From a checkpoint of a small transformer trained on Wikipedia.
Architecture: LayerNorm before each block, learned positions, no biases in attention or MLP, tied embeddings.
Training: a variant of Adam for these matrices, 274M tokens, 4177 steps.
Each number is 200 + 40 x the weight over the matrix's rms, rounded and kept within 0 to 999. Layers, rows and columns count from 0.

# layer 3 attention query, 384x384, rms 0.0112, rows 305-319, columns 288-383
185,151,230,161,206,214,172,143,186,244,209,161,141,165,203,169,208,194,241,164,223,133,201,161,222,308,121,157,247,218,174,196,190,167,160,115,176,191,273,225,159,249,211,204,196,221,183,162,274,209,260,245,305,219,182,260,204,272,194,223,196,197,208,225,255,229,172,257,231,119,236,260,219,230,144,178,217,251,116,188,246,159,205,184,203,319,183,138,213,157,187,248,223,208,154,222
147,98,211,212,224,178,226,176,203,258,177,157,178,192,220,169,167,277,174,199,241,148,226,162,186,243,189,199,255,187,198,227,203,195,165,152,230,114,256,225,188,197,194,212,192,209,194,207,209,168,209,185,280,204,165,206,287,299,207,205,206,222,209,218,236,208,193,225,248,111,178,275,222,147,203,168,251,246,150,250,257,209,180,194,207,219,177,202,254,147,163,180,219,158,114,189
217,107,203,213,214,193,203,159,201,296,158,158,150,212,231,234,169,209,223,176,225,145,254,154,199,248,129,145,243,289,148,248,206,125,161,198,232,181,293,206,170,255,223,165,221,188,117,212,241,228,190,203,266,173,175,209,271,242,201,246,196,253,199,161,243,198,180,200,263,122,161,278,198,174,199,159,183,229,191,241,268,141,205,185,173,320,184,173,225,155,150,192,214,212,179,194
237,225,160,183,221,201,158,177,192,197,201,241,195,221,189,253,213,220,140,192,209,240,203,190,168,175,228,153,260,195,170,230,198,265,181,189,185,192,189,195,211,248,200,154,223,125,188,160,216,224,162,201,219,186,109,272,152,197,237,200,186,167,241,219,201,240,159,223,216,191,225,194,165,161,197,162,248,162,226,168,199,212,182,177,182,209,264,186,208,199,183,148,214,210,194,247
229,128,243,219,90,198,197,133,213,263,183,121,191,224,258,275,163,191,267,197,265,279,181,151,223,260,91,179,136,202,103,257,206,205,132,201,181,177,201,198,213,235,154,177,163,215,152,167,173,134,163,294,196,175,235,201,210,237,180,235,183,207,199,159,195,231,239,248,170,204,230,233,192,168,172,188,107,218,241,215,149,142,132,256,104,214,152,216,239,112,225,234,217,219,211,195
220,169,157,173,217,241,213,249,208,198,274,154,203,164,219,184,198,252,211,192,234,128,171,151,176,215,219,189,240,194,157,188,224,120,239,253,237,171,212,212,224,223,159,242,219,234,242,208,256,286,217,232,220,235,227,194,185,179,212,253,184,199,194,155,212,224,255,162,220,224,196,224,240,179,206,170,153,177,177,259,175,153,195,214,268,215,269,217,182,174,209,253,190,197,199,170
140,193,272,139,144,230,211,166,232,191,209,148,230,184,190,211,188,166,199,233,207,240,134,179,217,227,117,260,119,154,142,179,170,215,249,225,159,175,252,174,226,192,286,234,190,199,221,191,187,242,239,276,199,268,267,201,173,184,199,201,176,212,191,175,194,177,224,208,196,271,217,134,195,238,201,283,173,189,166,229,160,130,177,253,169,200,208,175,175,209,248,258,264,149,177,203
183,183,255,217,207,139,216,182,148,240,191,134,175,221,243,164,162,225,239,176,276,192,235,164,226,246,148,181,189,169,176,202,163,217,158,148,247,142,190,180,184,167,125,214,186,224,173,162,207,100,173,199,196,177,154,224,249,270,217,236,211,196,172,207,206,219,211,239,151,141,208,265,244,169,198,274,196,212,188,223,261,139,192,197,179,191,149,241,211,135,199,187,220,207,179,211
156,150,246,206,206,254,207,152,241,202,252,107,184,191,223,169,206,136,195,203,170,197,151,115,222,257,116,170,160,165,197,208,199,177,182,147,115,160,296,243,178,230,221,234,200,214,266,195,245,151,270,253,265,196,223,222,204,281,226,192,169,211,184,208,210,229,242,267,235,249,237,191,207,216,111,252,206,241,136,188,179,154,202,209,222,265,212,162,209,164,170,228,174,129,134,230
238,166,235,230,136,181,163,175,191,276,179,250,211,176,302,263,188,280,230,228,316,143,269,147,195,186,218,129,236,256,145,283,247,211,120,202,302,170,182,188,171,238,179,200,201,230,170,187,179,203,146,192,213,199,68,191,281,172,171,248,185,174,226,202,199,236,188,174,206,109,204,279,246,187,195,88,237,194,208,215,245,258,196,177,185,220,178,181,239,149,181,101,227,180,190,167
147,199,225,150,92,237,194,123,245,213,173,229,210,170,204,245,203,104,170,201,275,188,199,199,207,233,159,184,130,171,210,182,191,207,185,204,136,248,159,213,159,222,319,254,257,213,287,177,191,201,243,269,220,261,288,147,133,176,214,226,233,165,275,193,179,165,217,217,191,199,223,238,169,224,227,107,181,225,168,155,167,276,225,181,231,179,187,188,192,193,310,183,138,201,282,110
249,272,220,206,219,212,204,203,161,164,180,234,200,207,172,213,181,190,213,170,190,230,180,243,196,191,225,238,221,208,185,139,169,235,203,127,188,226,159,219,225,177,155,173,175,199,137,172,186,164,113,167,175,251,185,231,201,198,170,156,205,168,168,251,171,218,155,241,205,165,233,223,190,216,193,245,208,181,248,159,226,194,163,201,134,171,174,242,228,245,201,191,234,225,194,203
202,206,111,265,214,215,200,246,134,121,284,175,209,208,143,103,215,228,178,118,191,180,170,250,150,178,235,254,291,226,258,192,248,227,173,145,244,165,205,134,149,247,85,167,209,125,174,198,227,195,225,147,182,115,121,252,201,255,141,176,162,160,177,182,211,258,203,203,237,214,232,195,193,216,179,271,248,142,225,155,187,205,154,207,184,206,196,157,200,155,150,136,149,216,163,201
309,134,197,246,81,170,151,100,197,245,217,158,156,180,282,232,238,109,238,209,264,230,173,160,158,275,144,102,135,221,194,215,273,192,95,210,205,221,143,165,153,280,204,203,263,237,236,191,316,211,271,250,200,188,187,141,154,166,170,250,193,145,227,148,242,224,235,219,129,165,257,174,205,240,150,111,226,158,198,142,187,230,135,172,218,228,216,183,143,116,204,173,86,243,244,172
166,233,146,222,329,201,178,262,244,140,125,237,220,156,113,230,211,295,176,160,114,156,232,228,224,145,232,230,280,188,180,183,188,132,216,244,240,199,196,255,262,141,162,167,167,219,154,249,130,181,78,179,200,169,180,270,264,194,220,172,217,244,136,230,153,218,181,195,190,209,155,248,221,163,230,248,178,203,228,240,201,176,186,197,186,190,171,271,239,242,178,168,253,252,222,225
# layer 3 attention key, 384x384, rms 0.0102, rows 305-319, columns 288-383
189,165,166,226,78,186,226,185,205,210,181,327,232,174,251,261,187,262,204,216,424,138,230,208,212,177,271,193,217,214,237,238,248,177,237,186,240,221,101,157,214,155,216,221,173,203,207,226,225,174,223,166,216,222,209,206,191,159,190,203,202,169,273,225,168,211,185,188,225,180,195,276,214,224,244,119,215,258,191,208,185,306,233,224,239,176,201,204,171,166,227,133,233,214,237,130
190,194,137,206,174,226,226,183,248,231,178,419,200,169,222,236,199,280,239,183,321,148,249,210,226,146,273,173,258,186,221,212,241,171,257,216,217,221,146,162,210,160,247,218,177,196,162,231,204,212,194,157,218,221,191,187,231,173,173,191,173,210,239,166,184,175,162,157,225,153,181,317,193,183,263,75,218,224,202,233,183,264,216,212,212,190,227,188,174,193,228,168,248,225,249,151
174,208,138,203,118,182,210,196,234,223,159,348,232,195,243,234,223,266,185,204,326,163,238,225,177,191,258,190,245,221,253,241,217,199,215,199,242,192,132,194,225,209,233,221,172,245,181,210,218,208,187,156,173,211,216,205,210,186,156,201,185,182,256,168,174,180,173,172,199,185,194,274,225,200,233,115,238,211,207,192,175,333,206,208,203,139,203,192,203,194,205,131,255,188,241,120
193,248,242,227,282,171,234,246,200,165,185,260,233,185,175,222,233,193,234,148,48,184,175,269,221,190,229,228,223,164,210,202,212,192,180,184,215,194,165,196,193,178,193,199,164,193,181,219,159,202,155,174,171,214,223,159,238,174,191,219,187,231,139,151,212,180,214,190,169,166,234,157,225,158,221,242,185,211,224,192,198,208,195,215,172,157,130,235,191,227,240,228,190,219,206,182
201,194,175,219,128,201,238,177,172,250,188,355,186,179,280,215,189,176,197,207,365,154,216,252,188,201,265,125,184,233,207,189,232,227,169,167,219,215,109,189,168,268,209,185,212,199,268,206,252,228,226,209,185,207,189,201,182,188,212,186,213,175,259,182,186,218,178,214,178,169,182,198,189,227,168,124,224,201,258,183,185,305,188,169,238,212,216,207,149,187,219,143,193,180,234,154
189,171,235,148,181,223,187,163,171,286,236,174,242,247,248,152,194,203,201,257,291,226,202,139,205,172,195,155,215,199,258,184,170,277,227,183,226,180,180,157,213,238,261,187,162,246,193,197,225,156,180,124,223,179,203,157,138,143,219,230,194,164,225,223,189,167,166,171,187,220,162,274,228,209,260,223,246,200,127,200,202,262,239,176,183,151,145,168,236,175,135,183,175,146,148,142
208,123,158,182,101,204,232,103,153,244,253,176,134,160,269,156,210,184,161,236,394,201,174,169,224,196,222,112,177,231,239,167,221,245,205,206,175,223,182,189,171,210,120,222,220,176,284,162,270,218,234,211,251,222,237,212,173,242,221,215,205,158,242,216,188,230,200,216,151,180,155,214,190,273,212,197,177,146,143,208,257,192,222,170,243,213,230,206,178,146,168,193,140,202,224,183
178,190,194,273,163,161,186,225,231,222,199,334,218,250,216,272,187,196,214,250,289,161,191,212,137,226,255,191,227,190,205,222,233,188,184,201,222,216,135,216,185,216,249,168,206,195,176,184,211,182,182,192,232,228,196,201,212,186,194,180,210,174,251,144,195,181,203,215,202,162,203,296,182,221,191,95,220,213,240,233,181,275,256,178,212,244,208,181,175,250,203,131,224,186,260,165
203,123,161,173,50,217,216,147,187,243,226,254,172,147,267,214,206,218,215,227,464,192,190,173,210,209,245,160,194,234,221,214,263,223,226,214,215,230,165,168,203,195,194,210,223,232,240,204,192,220,230,189,213,220,202,192,166,201,207,184,215,176,237,222,208,239,199,203,200,173,208,255,199,237,227,160,206,192,127,235,244,242,211,216,230,200,209,195,206,156,220,166,209,193,207,151
216,276,144,236,262,164,238,269,260,199,162,480,223,195,108,248,192,246,210,187,89,158,230,272,181,175,242,226,244,205,204,225,204,200,213,198,200,197,113,219,216,208,249,242,212,193,169,204,157,232,203,133,175,218,190,202,236,139,197,183,168,226,207,181,171,110,192,130,232,158,199,239,201,148,236,117,250,212,273,181,136,305,205,216,224,206,228,195,199,237,238,188,213,247,269,146
170,178,155,199,128,216,243,242,120,187,217,410,207,121,169,196,192,212,168,269,282,189,214,215,222,205,279,178,209,192,228,215,206,165,272,199,205,233,95,163,168,226,137,207,214,198,272,197,217,233,240,201,194,225,208,215,129,145,206,155,227,220,230,260,178,200,199,161,187,200,150,215,190,200,289,147,203,189,258,216,190,299,231,186,236,205,209,228,187,231,223,141,215,204,229,158
210,242,239,249,288,159,206,262,206,127,190,80,224,225,176,216,158,150,221,167,33,223,187,235,186,219,183,243,154,154,162,204,191,184,144,192,194,187,220,207,174,195,196,138,223,154,176,195,175,172,212,259,163,176,197,207,231,217,194,200,215,206,173,167,266,194,213,228,171,201,223,121,199,197,137,256,206,230,239,162,182,131,227,225,189,244,201,189,178,210,255,240,216,189,175,278
217,235,349,189,263,147,177,188,295,273,179,133,237,231,300,257,194,258,247,223,170,190,171,165,208,204,152,216,169,160,137,241,236,206,196,238,179,205,215,266,230,71,218,215,181,266,134,245,180,116,155,163,186,194,171,152,289,218,243,262,171,216,172,198,216,229,256,220,203,186,209,235,193,165,201,136,149,236,111,223,218,178,195,220,160,169,180,247,209,222,226,232,251,190,212,280
178,260,199,241,94,173,218,218,186,231,205,393,239,183,247,234,177,188,212,209,355,204,202,247,158,220,274,168,175,211,239,214,170,209,170,177,231,204,59,183,196,242,212,241,207,220,234,195,179,204,170,178,161,244,174,202,179,161,197,184,219,165,238,255,132,174,184,188,218,199,202,277,207,185,177,126,205,191,276,156,172,325,190,192,215,155,191,226,220,222,239,136,202,194,214,157
229,177,253,200,267,209,154,155,216,181,201,31,223,265,182,147,177,193,219,160,5,203,222,197,196,192,132,241,181,180,200,195,194,191,184,209,188,167,308,234,228,203,231,164,189,176,149,193,215,191,215,200,178,176,186,178,224,243,223,210,184,221,146,151,243,210,166,209,213,207,185,108,195,174,171,247,211,219,155,189,190,84,178,209,141,217,225,197,219,173,176,261,222,203,137,235
# layer 3 attention value, 384x384, rms 0.0109, rows 256-277, columns 288-383
190,202,174,201,184,150,240,175,133,200,242,199,153,278,217,215,240,262,197,159,190,246,143,251,217,210,214,232,205,178,204,71,210,244,216,103,172,286,157,171,226,183,202,228,197,190,231,238,221,173,149,200,187,192,234,181,78,192,209,192,212,173,180,247,238,226,150,218,211,168,269,266,327,211,174,178,138,181,210,111,168,209,86,251,234,166,201,237,178,186,257,181,74,288,170,192
97,195,210,189,189,219,136,180,198,186,149,209,311,167,185,262,215,243,155,254,192,273,191,164,250,232,145,146,166,194,127,318,231,278,166,314,227,182,198,236,168,213,155,263,86,287,241,226,181,200,209,264,231,192,202,226,308,221,236,213,207,134,234,127,131,214,331,174,129,275,222,210,257,170,198,232,200,226,204,255,169,204,220,180,227,162,173,88,184,223,211,163,318,128,239,249
189,177,182,159,218,247,136,139,132,242,192,220,202,149,193,399,253,195,109,76,183,330,166,180,202,209,141,151,229,305,209,245,173,306,165,343,293,168,230,143,102,195,286,265,223,279,245,191,272,221,293,204,192,231,142,287,234,227,247,380,158,146,248,89,202,242,284,220,185,198,219,204,256,195,223,240,236,187,214,148,345,185,218,253,158,133,117,150,268,231,115,257,259,185,250,117
196,202,226,161,183,169,165,252,254,212,185,222,306,178,217,205,300,254,152,305,205,204,242,167,248,191,188,236,219,209,176,257,192,162,171,225,221,98,217,198,189,209,129,224,115,184,230,254,122,216,185,214,169,177,179,178,247,211,248,180,208,190,266,254,114,176,266,164,254,222,247,178,247,203,206,170,191,248,181,245,27,178,177,165,291,175,127,121,249,280,145,244,235,167,168,222
195,207,215,265,216,227,210,203,123,173,140,211,87,166,209,227,165,166,198,196,196,220,165,247,169,206,191,151,203,262,206,173,271,261,144,190,173,149,200,186,241,184,152,109,116,359,120,212,249,191,212,170,132,132,279,150,235,222,162,265,159,143,259,245,205,250,204,219,136,204,214,210,191,142,176,212,261,309,190,236,184,226,279,271,156,226,19,106,194,253,215,184,228,181,223,169
288,167,220,206,223,261,160,199,204,213,229,202,153,187,205,75,120,189,227,215,220,165,145,243,170,208,216,204,170,63,284,216,240,286,188,201,161,156,210,86,156,212,304,91,269,179,204,175,122,179,176,188,185,284,203,104,113,191,188,164,269,235,195,171,206,170,217,203,121,167,175,179,272,193,201,234,228,152,225,366,224,193,245,107,280,188,207,227,226,191,237,225,210,218,127,218
227,173,243,146,211,176,221,151,97,246,245,184,207,183,207,202,209,252,318,98,220,285,193,244,165,207,209,200,236,216,195,247,248,238,165,203,238,92,255,192,113,178,214,102,235,271,155,204,161,271,237,143,145,210,200,206,264,211,194,316,144,254,240,115,226,215,257,229,218,165,190,181,319,200,227,213,109,219,228,245,173,213,280,204,199,231,39,97,228,280,153,328,199,202,164,172
237,245,179,213,208,152,206,227,219,191,190,208,164,151,212,233,343,129,130,196,166,268,285,132,239,193,137,191,168,324,176,145,203,183,217,156,244,300,226,178,219,220,131,255,138,245,224,177,227,156,261,189,254,237,171,245,257,182,233,289,190,159,194,199,179,179,129,181,191,154,193,256,200,206,201,262,238,171,158,167,311,245,132,167,202,151,221,251,200,171,119,155,194,145,265,114
185,169,188,185,193,197,252,191,219,200,230,201,190,261,227,199,260,218,183,272,199,125,157,218,214,169,237,246,225,86,234,109,183,198,213,99,177,229,154,236,243,204,226,197,144,142,212,233,231,262,141,196,174,151,243,191,135,205,238,122,181,176,188,339,240,202,132,228,195,196,238,193,163,180,146,143,223,204,157,195,149,164,142,161,178,153,251,213,233,194,204,170,120,260,189,251
120,196,217,193,199,147,170,208,175,170,192,213,276,205,155,236,61,283,189,193,235,190,125,254,155,198,208,188,224,202,192,223,220,241,165,228,222,123,163,227,172,164,133,200,62,205,192,245,173,164,141,207,129,88,204,199,185,211,180,151,174,187,211,248,294,184,324,230,272,268,261,217,298,162,178,198,171,322,231,100,68,205,234,392,187,91,66,122,258,272,308,237,207,237,224,275
224,175,178,189,208,226,223,240,221,185,170,225,123,165,183,202,151,284,134,244,186,197,244,155,205,166,233,173,206,225,234,238,201,200,184,215,101,176,178,182,269,201,213,138,122,211,231,180,205,266,202,199,230,175,274,135,319,218,269,220,107,201,158,267,181,215,240,182,185,227,188,193,87,175,206,160,273,194,142,266,157,185,262,193,261,195,288,139,176,235,206,253,124,225,214,197
195,250,182,255,194,204,178,197,227,169,202,185,171,217,193,143,205,145,142,127,228,192,159,194,187,217,169,204,167,69,263,176,224,223,212,189,190,320,180,197,217,189,164,184,248,214,172,143,231,125,167,160,265,168,179,232,126,239,176,155,246,127,227,264,198,186,163,228,170,162,155,218,195,156,168,214,233,167,244,136,170,205,148,275,161,236,169,275,187,149,249,144,205,185,198,255
253,213,201,181,211,219,139,184,191,217,238,198,185,204,171,226,332,234,85,242,194,232,179,171,199,224,170,218,228,124,176,199,199,190,204,244,189,265,201,260,148,223,235,197,253,193,212,192,190,208,184,216,237,229,190,308,239,218,262,227,239,211,261,208,110,217,152,223,121,156,216,178,145,236,194,166,217,74,198,280,211,198,212,33,230,317,227,148,261,246,181,228,192,196,217,317
106,201,195,94,196,112,272,191,221,205,208,208,309,150,218,189,227,293,340,236,242,109,268,185,255,185,222,264,248,259,150,240,195,172,190,146,298,101,198,340,204,193,135,253,105,162,163,292,185,242,241,232,125,202,204,211,258,197,186,158,191,208,152,231,228,178,283,182,337,275,236,122,266,212,212,126,126,286,157,143,150,182,234,181,165,137,198,167,158,182,157,213,247,186,196,156
271,173,189,195,219,210,102,194,181,195,224,205,174,219,169,213,137,302,163,147,207,202,147,163,238,195,199,206,260,119,227,209,202,264,216,259,146,311,166,233,212,194,270,216,257,166,269,172,199,217,181,159,230,190,175,277,218,184,269,172,240,205,250,284,163,238,165,211,152,198,176,220,229,190,215,153,219,161,156,239,164,178,149,158,282,271,283,125,277,186,227,211,201,244,267,241
212,197,225,107,220,159,156,244,123,191,179,207,241,148,226,162,113,178,106,237,205,185,211,215,142,181,214,233,212,221,276,219,195,244,147,204,210,224,177,216,193,166,237,25,157,310,138,281,145,96,184,160,172,174,165,119,249,209,187,156,185,246,206,351,236,145,229,229,237,162,264,236,228,254,226,232,179,259,206,103,116,167,176,258,332,55,146,276,204,197,261,249,206,253,124,190
127,200,216,188,197,139,273,186,160,208,212,197,250,194,188,196,194,142,320,220,193,251,227,238,118,224,187,201,183,247,192,253,190,206,218,173,255,124,241,247,148,229,157,222,231,222,135,275,170,177,174,223,135,263,174,198,197,175,133,270,193,254,131,49,220,157,245,196,227,211,174,170,235,218,218,233,110,191,210,182,222,231,205,219,159,158,133,253,172,223,169,196,166,145,130,189
243,182,209,216,196,220,260,208,202,194,196,212,156,137,184,92,135,134,260,222,200,196,233,222,143,187,203,177,186,200,241,245,221,185,208,235,137,169,259,211,199,196,192,152,295,182,139,194,157,199,147,187,196,218,176,142,166,231,176,107,140,318,174,176,190,155,198,198,244,227,138,163,73,176,204,210,173,173,222,146,116,206,202,275,219,162,191,291,131,227,251,244,200,151,71,244
175,215,153,228,216,182,274,178,144,235,150,176,183,211,200,242,161,121,215,115,172,169,248,231,178,191,197,132,187,322,239,140,169,143,198,159,163,186,212,148,215,245,240,198,246,204,235,175,239,209,233,162,158,134,209,137,218,175,242,286,199,216,230,136,143,217,116,181,238,192,170,199,162,241,196,179,244,246,215,115,239,249,167,210,198,200,184,169,251,274,142,173,204,205,229,119
239,234,143,189,181,226,205,189,191,212,201,196,182,199,192,160,271,231,256,110,190,274,258,185,233,200,179,162,126,309,133,226,179,184,215,201,177,321,215,168,221,222,228,201,189,192,210,174,233,242,229,212,262,295,180,187,150,183,266,271,146,175,168,163,204,169,160,154,196,149,170,240,281,230,207,156,141,101,208,152,253,188,199,135,204,216,258,236,142,79,159,204,125,183,156,212
269,208,198,226,196,197,124,195,176,245,213,209,181,216,202,228,165,152,129,199,194,290,157,209,197,227,149,186,150,184,232,224,165,185,212,205,157,350,157,190,149,200,275,230,324,209,224,207,203,89,147,201,239,207,135,242,88,187,190,238,231,225,227,209,214,148,119,215,180,155,207,237,173,264,195,225,106,127,227,118,165,225,70,264,264,205,221,278,233,185,276,242,121,263,163,303
135,206,212,252,194,133,274,175,158,196,191,189,154,221,185,274,266,105,311,148,174,264,188,223,168,193,191,165,211,211,199,182,185,174,162,99,262,140,153,219,220,213,139,277,131,266,161,234,248,241,163,181,141,168,245,215,169,201,175,292,138,166,202,149,263,220,125,195,187,207,211,234,173,167,169,173,193,288,161,128,201,240,174,283,104,158,123,226,232,228,177,181,145,199,233,198
# layer 3 attention output (transposed), 384x384, rms 0.02, rows 256-276, columns 288-383
105,136,163,303,228,233,162,316,357,148,184,146,207,145,187,118,220,157,230,263,213,114,229,177,190,199,278,227,138,179,209,175,246,151,213,177,209,96,196,151,148,104,297,247,188,241,201,213,260,171,203,225,194,207,193,199,245,155,192,240,193,226,136,229,232,189,155,238,217,139,137,212,172,148,235,198,188,248,109,257,195,248,358,213,204,187,93,260,170,219,181,175,257,130,180,209
313,190,173,154,178,225,231,202,149,163,169,190,137,154,188,226,307,155,194,150,179,199,232,130,164,269,103,176,264,317,203,213,196,222,238,224,198,222,256,160,193,160,120,108,196,122,119,152,145,176,152,133,202,168,219,198,195,257,153,137,186,199,201,195,126,232,209,293,218,185,222,193,184,239,221,142,185,169,215,164,301,152,166,175,120,189,311,200,193,280,205,212,173,263,143,133
205,162,201,154,157,233,261,305,289,187,133,252,171,158,219,134,234,234,168,174,202,164,209,98,156,187,258,145,216,262,200,161,228,131,201,192,172,241,182,133,204,166,239,178,252,163,182,113,106,179,221,244,248,143,219,147,196,166,159,0,245,229,152,157,203,224,243,306,196,176,246,251,195,234,226,108,188,153,291,207,243,195,70,157,167,262,183,214,204,160,207,125,148,222,164,194
217,245,183,190,220,264,271,138,75,158,230,203,119,223,194,218,211,88,236,132,209,291,233,216,197,227,126,210,189,207,218,237,209,278,206,210,223,197,252,333,203,129,176,145,152,198,148,194,251,188,145,171,225,215,186,231,183,273,207,70,140,228,145,299,156,246,193,307,102,203,157,184,165,213,168,174,182,181,210,126,217,208,235,180,167,182,282,226,183,253,220,180,190,193,169,170
206,135,220,133,155,247,198,293,202,247,205,119,193,178,186,231,296,143,172,177,171,125,246,135,178,180,107,171,150,205,234,187,223,191,195,197,186,307,227,288,216,257,224,301,194,96,247,196,145,176,225,229,222,235,208,243,140,173,154,182,282,176,199,89,133,187,186,184,217,228,211,184,260,216,133,158,168,187,244,218,187,140,135,129,211,200,322,189,225,125,187,168,187,250,148,222
187,244,218,194,197,132,172,181,160,210,215,222,189,266,221,311,137,241,215,157,223,207,246,197,272,164,226,228,217,223,149,168,238,139,189,102,220,197,260,291,216,223,167,214,198,193,99,206,215,311,209,224,155,112,167,233,327,165,211,321,175,230,176,150,221,263,139,135,277,188,205,220,187,242,231,304,252,133,75,132,231,106,201,329,229,247,161,212,246,165,198,147,161,209,198,233
244,259,176,141,172,146,276,267,229,214,173,243,218,227,165,237,178,146,108,235,216,160,218,116,238,244,255,211,167,112,166,177,234,185,184,142,225,235,175,216,234,252,250,332,268,165,238,173,195,294,210,325,267,172,175,157,147,102,177,134,260,222,92,209,245,187,168,175,159,167,216,239,126,254,166,261,247,162,160,174,134,160,69,255,242,227,205,187,244,76,249,137,210,192,182,216
209,167,153,153,213,260,149,141,199,192,179,208,222,99,189,171,148,199,247,115,209,215,142,220,167,182,188,183,242,118,247,218,200,246,208,257,176,150,151,143,233,164,265,119,190,209,234,225,167,137,233,243,182,173,186,163,113,171,199,0,113,160,227,256,175,223,244,282,221,248,249,232,194,165,204,144,209,220,319,198,122,248,226,80,214,230,241,201,163,255,203,163,187,164,195,207
93,155,204,277,210,269,165,302,255,185,211,163,203,225,185,100,187,168,229,259,182,208,204,282,222,147,241,218,144,213,198,216,252,169,187,185,198,175,201,245,132,101,168,225,163,229,156,210,296,165,206,169,203,253,250,229,220,213,185,331,190,223,202,153,202,198,205,172,179,204,122,181,251,154,199,192,150,230,149,189,179,209,349,280,180,145,183,267,173,190,190,293,254,161,219,184
180,151,225,239,188,268,231,325,230,183,221,130,113,187,182,182,350,133,189,297,178,162,251,98,176,203,151,200,141,242,199,195,266,177,228,226,179,200,279,207,204,153,205,263,250,207,187,161,182,150,141,198,233,264,248,242,182,200,137,285,307,233,164,162,197,162,110,256,141,170,119,160,141,245,235,177,137,182,124,346,294,216,181,160,223,144,216,245,200,193,206,197,182,231,166,176
163,208,181,223,156,201,212,143,161,216,186,167,216,273,257,212,217,132,182,232,167,192,208,207,158,187,117,208,180,157,210,247,167,232,183,299,195,301,180,373,146,247,169,312,223,191,190,153,232,197,228,138,205,227,267,195,124,198,188,206,249,213,271,62,218,205,297,211,142,231,192,195,259,230,209,132,209,156,237,231,201,123,131,152,92,194,194,200,212,241,166,187,186,244,228,220
188,98,247,144,270,200,159,202,206,228,244,171,201,196,208,210,228,295,287,243,162,148,182,185,197,227,162,197,181,380,223,225,232,176,236,197,196,128,231,237,214,188,223,206,108,161,247,270,202,183,263,220,189,249,199,230,193,235,218,287,161,172,212,151,180,218,170,140,293,162,147,247,228,158,220,179,140,326,185,226,246,232,242,195,210,137,234,169,171,240,228,176,210,195,182,206
223,184,166,174,201,248,225,194,241,169,174,241,240,231,187,183,162,197,241,214,188,231,219,235,249,259,266,208,207,267,193,194,187,169,198,158,260,171,199,297,191,154,145,176,144,210,174,176,258,233,234,198,238,136,174,165,236,229,180,158,158,213,155,207,207,283,253,234,274,200,201,240,226,146,149,160,196,279,189,36,170,133,222,335,124,196,201,241,185,188,186,165,224,200,200,151
242,279,164,224,177,202,246,167,159,174,199,226,165,195,149,200,175,127,90,263,189,272,176,248,202,206,210,191,203,64,192,202,184,279,159,260,165,220,164,108,140,180,195,218,276,248,251,195,166,160,107,154,222,219,242,159,128,208,188,255,176,201,183,255,212,153,186,227,57,156,151,162,123,195,198,228,208,193,200,243,179,240,153,189,215,159,236,219,208,205,219,313,237,216,240,161
134,153,213,206,157,262,236,223,252,146,188,190,177,237,212,165,205,201,270,292,190,180,271,148,193,236,239,204,184,326,221,189,200,173,201,192,240,166,197,279,173,186,154,276,201,197,140,123,276,243,217,208,266,158,220,175,191,212,216,228,198,209,184,69,247,303,246,171,179,132,152,232,214,187,176,171,198,218,254,145,186,160,271,322,100,137,110,244,200,240,161,138,241,180,177,219
121,92,160,204,167,166,165,95,234,189,268,183,146,241,243,242,216,177,296,285,212,227,211,189,220,163,101,177,114,154,199,202,342,155,196,180,163,181,218,255,259,187,268,237,174,214,270,188,244,170,225,245,162,194,191,299,187,192,270,211,237,271,223,119,209,182,143,310,183,201,57,216,157,172,218,204,200,226,139,304,121,259,264,169,241,204,264,204,209,149,199,133,151,196,260,175
305,298,137,167,194,143,226,197,196,233,202,220,249,163,170,209,208,231,82,179,233,197,190,164,256,238,228,233,208,99,163,163,171,221,189,172,234,188,194,52,270,251,203,137,248,196,241,218,154,240,146,212,192,152,157,205,225,147,192,183,179,207,176,357,219,146,127,162,227,230,256,160,109,248,231,293,250,132,101,222,170,207,142,173,289,257,212,174,235,126,267,273,196,241,188,174
224,273,199,184,239,132,229,98,122,267,265,191,253,294,201,254,209,257,139,219,201,195,195,227,222,268,159,238,220,223,186,200,129,205,185,143,241,205,211,286,263,277,155,215,186,184,225,243,229,267,204,228,195,241,151,281,189,192,245,358,223,195,227,258,236,128,158,86,279,238,188,172,189,238,197,295,220,227,109,255,175,221,175,192,259,182,198,139,255,147,248,246,181,185,210,209
139,205,211,207,160,238,186,290,233,212,200,196,170,108,228,168,179,186,146,243,250,175,262,127,174,172,174,216,160,141,195,155,168,197,167,166,232,243,130,194,223,269,240,304,163,233,315,221,189,189,238,231,183,182,195,212,136,166,185,125,236,141,193,308,180,164,253,162,178,229,191,185,236,187,158,166,208,141,323,245,154,257,190,135,185,245,158,224,211,160,225,202,203,213,165,245
236,193,186,195,229,156,109,150,248,146,152,239,266,103,171,250,123,151,184,191,204,182,177,194,173,259,227,303,264,51,162,232,218,226,222,224,157,97,158,231,153,146,232,178,249,226,186,270,133,161,213,235,218,183,190,145,207,151,217,179,197,203,138,261,203,189,252,252,230,170,262,221,156,191,251,170,220,328,229,198,215,185,216,178,135,226,204,214,155,269,172,113,235,212,253,170
143,155,200,205,231,223,186,178,286,162,220,189,240,207,209,145,251,270,311,243,211,156,192,186,212,256,255,269,201,297,204,189,223,132,229,164,190,61,251,135,274,161,206,105,154,197,184,200,263,204,208,245,206,201,147,238,297,218,270,199,191,263,186,234,277,224,147,205,318,180,168,191,181,156,217,241,180,231,153,178,191,237,337,219,212,217,108,202,192,218,170,104,225,174,214,185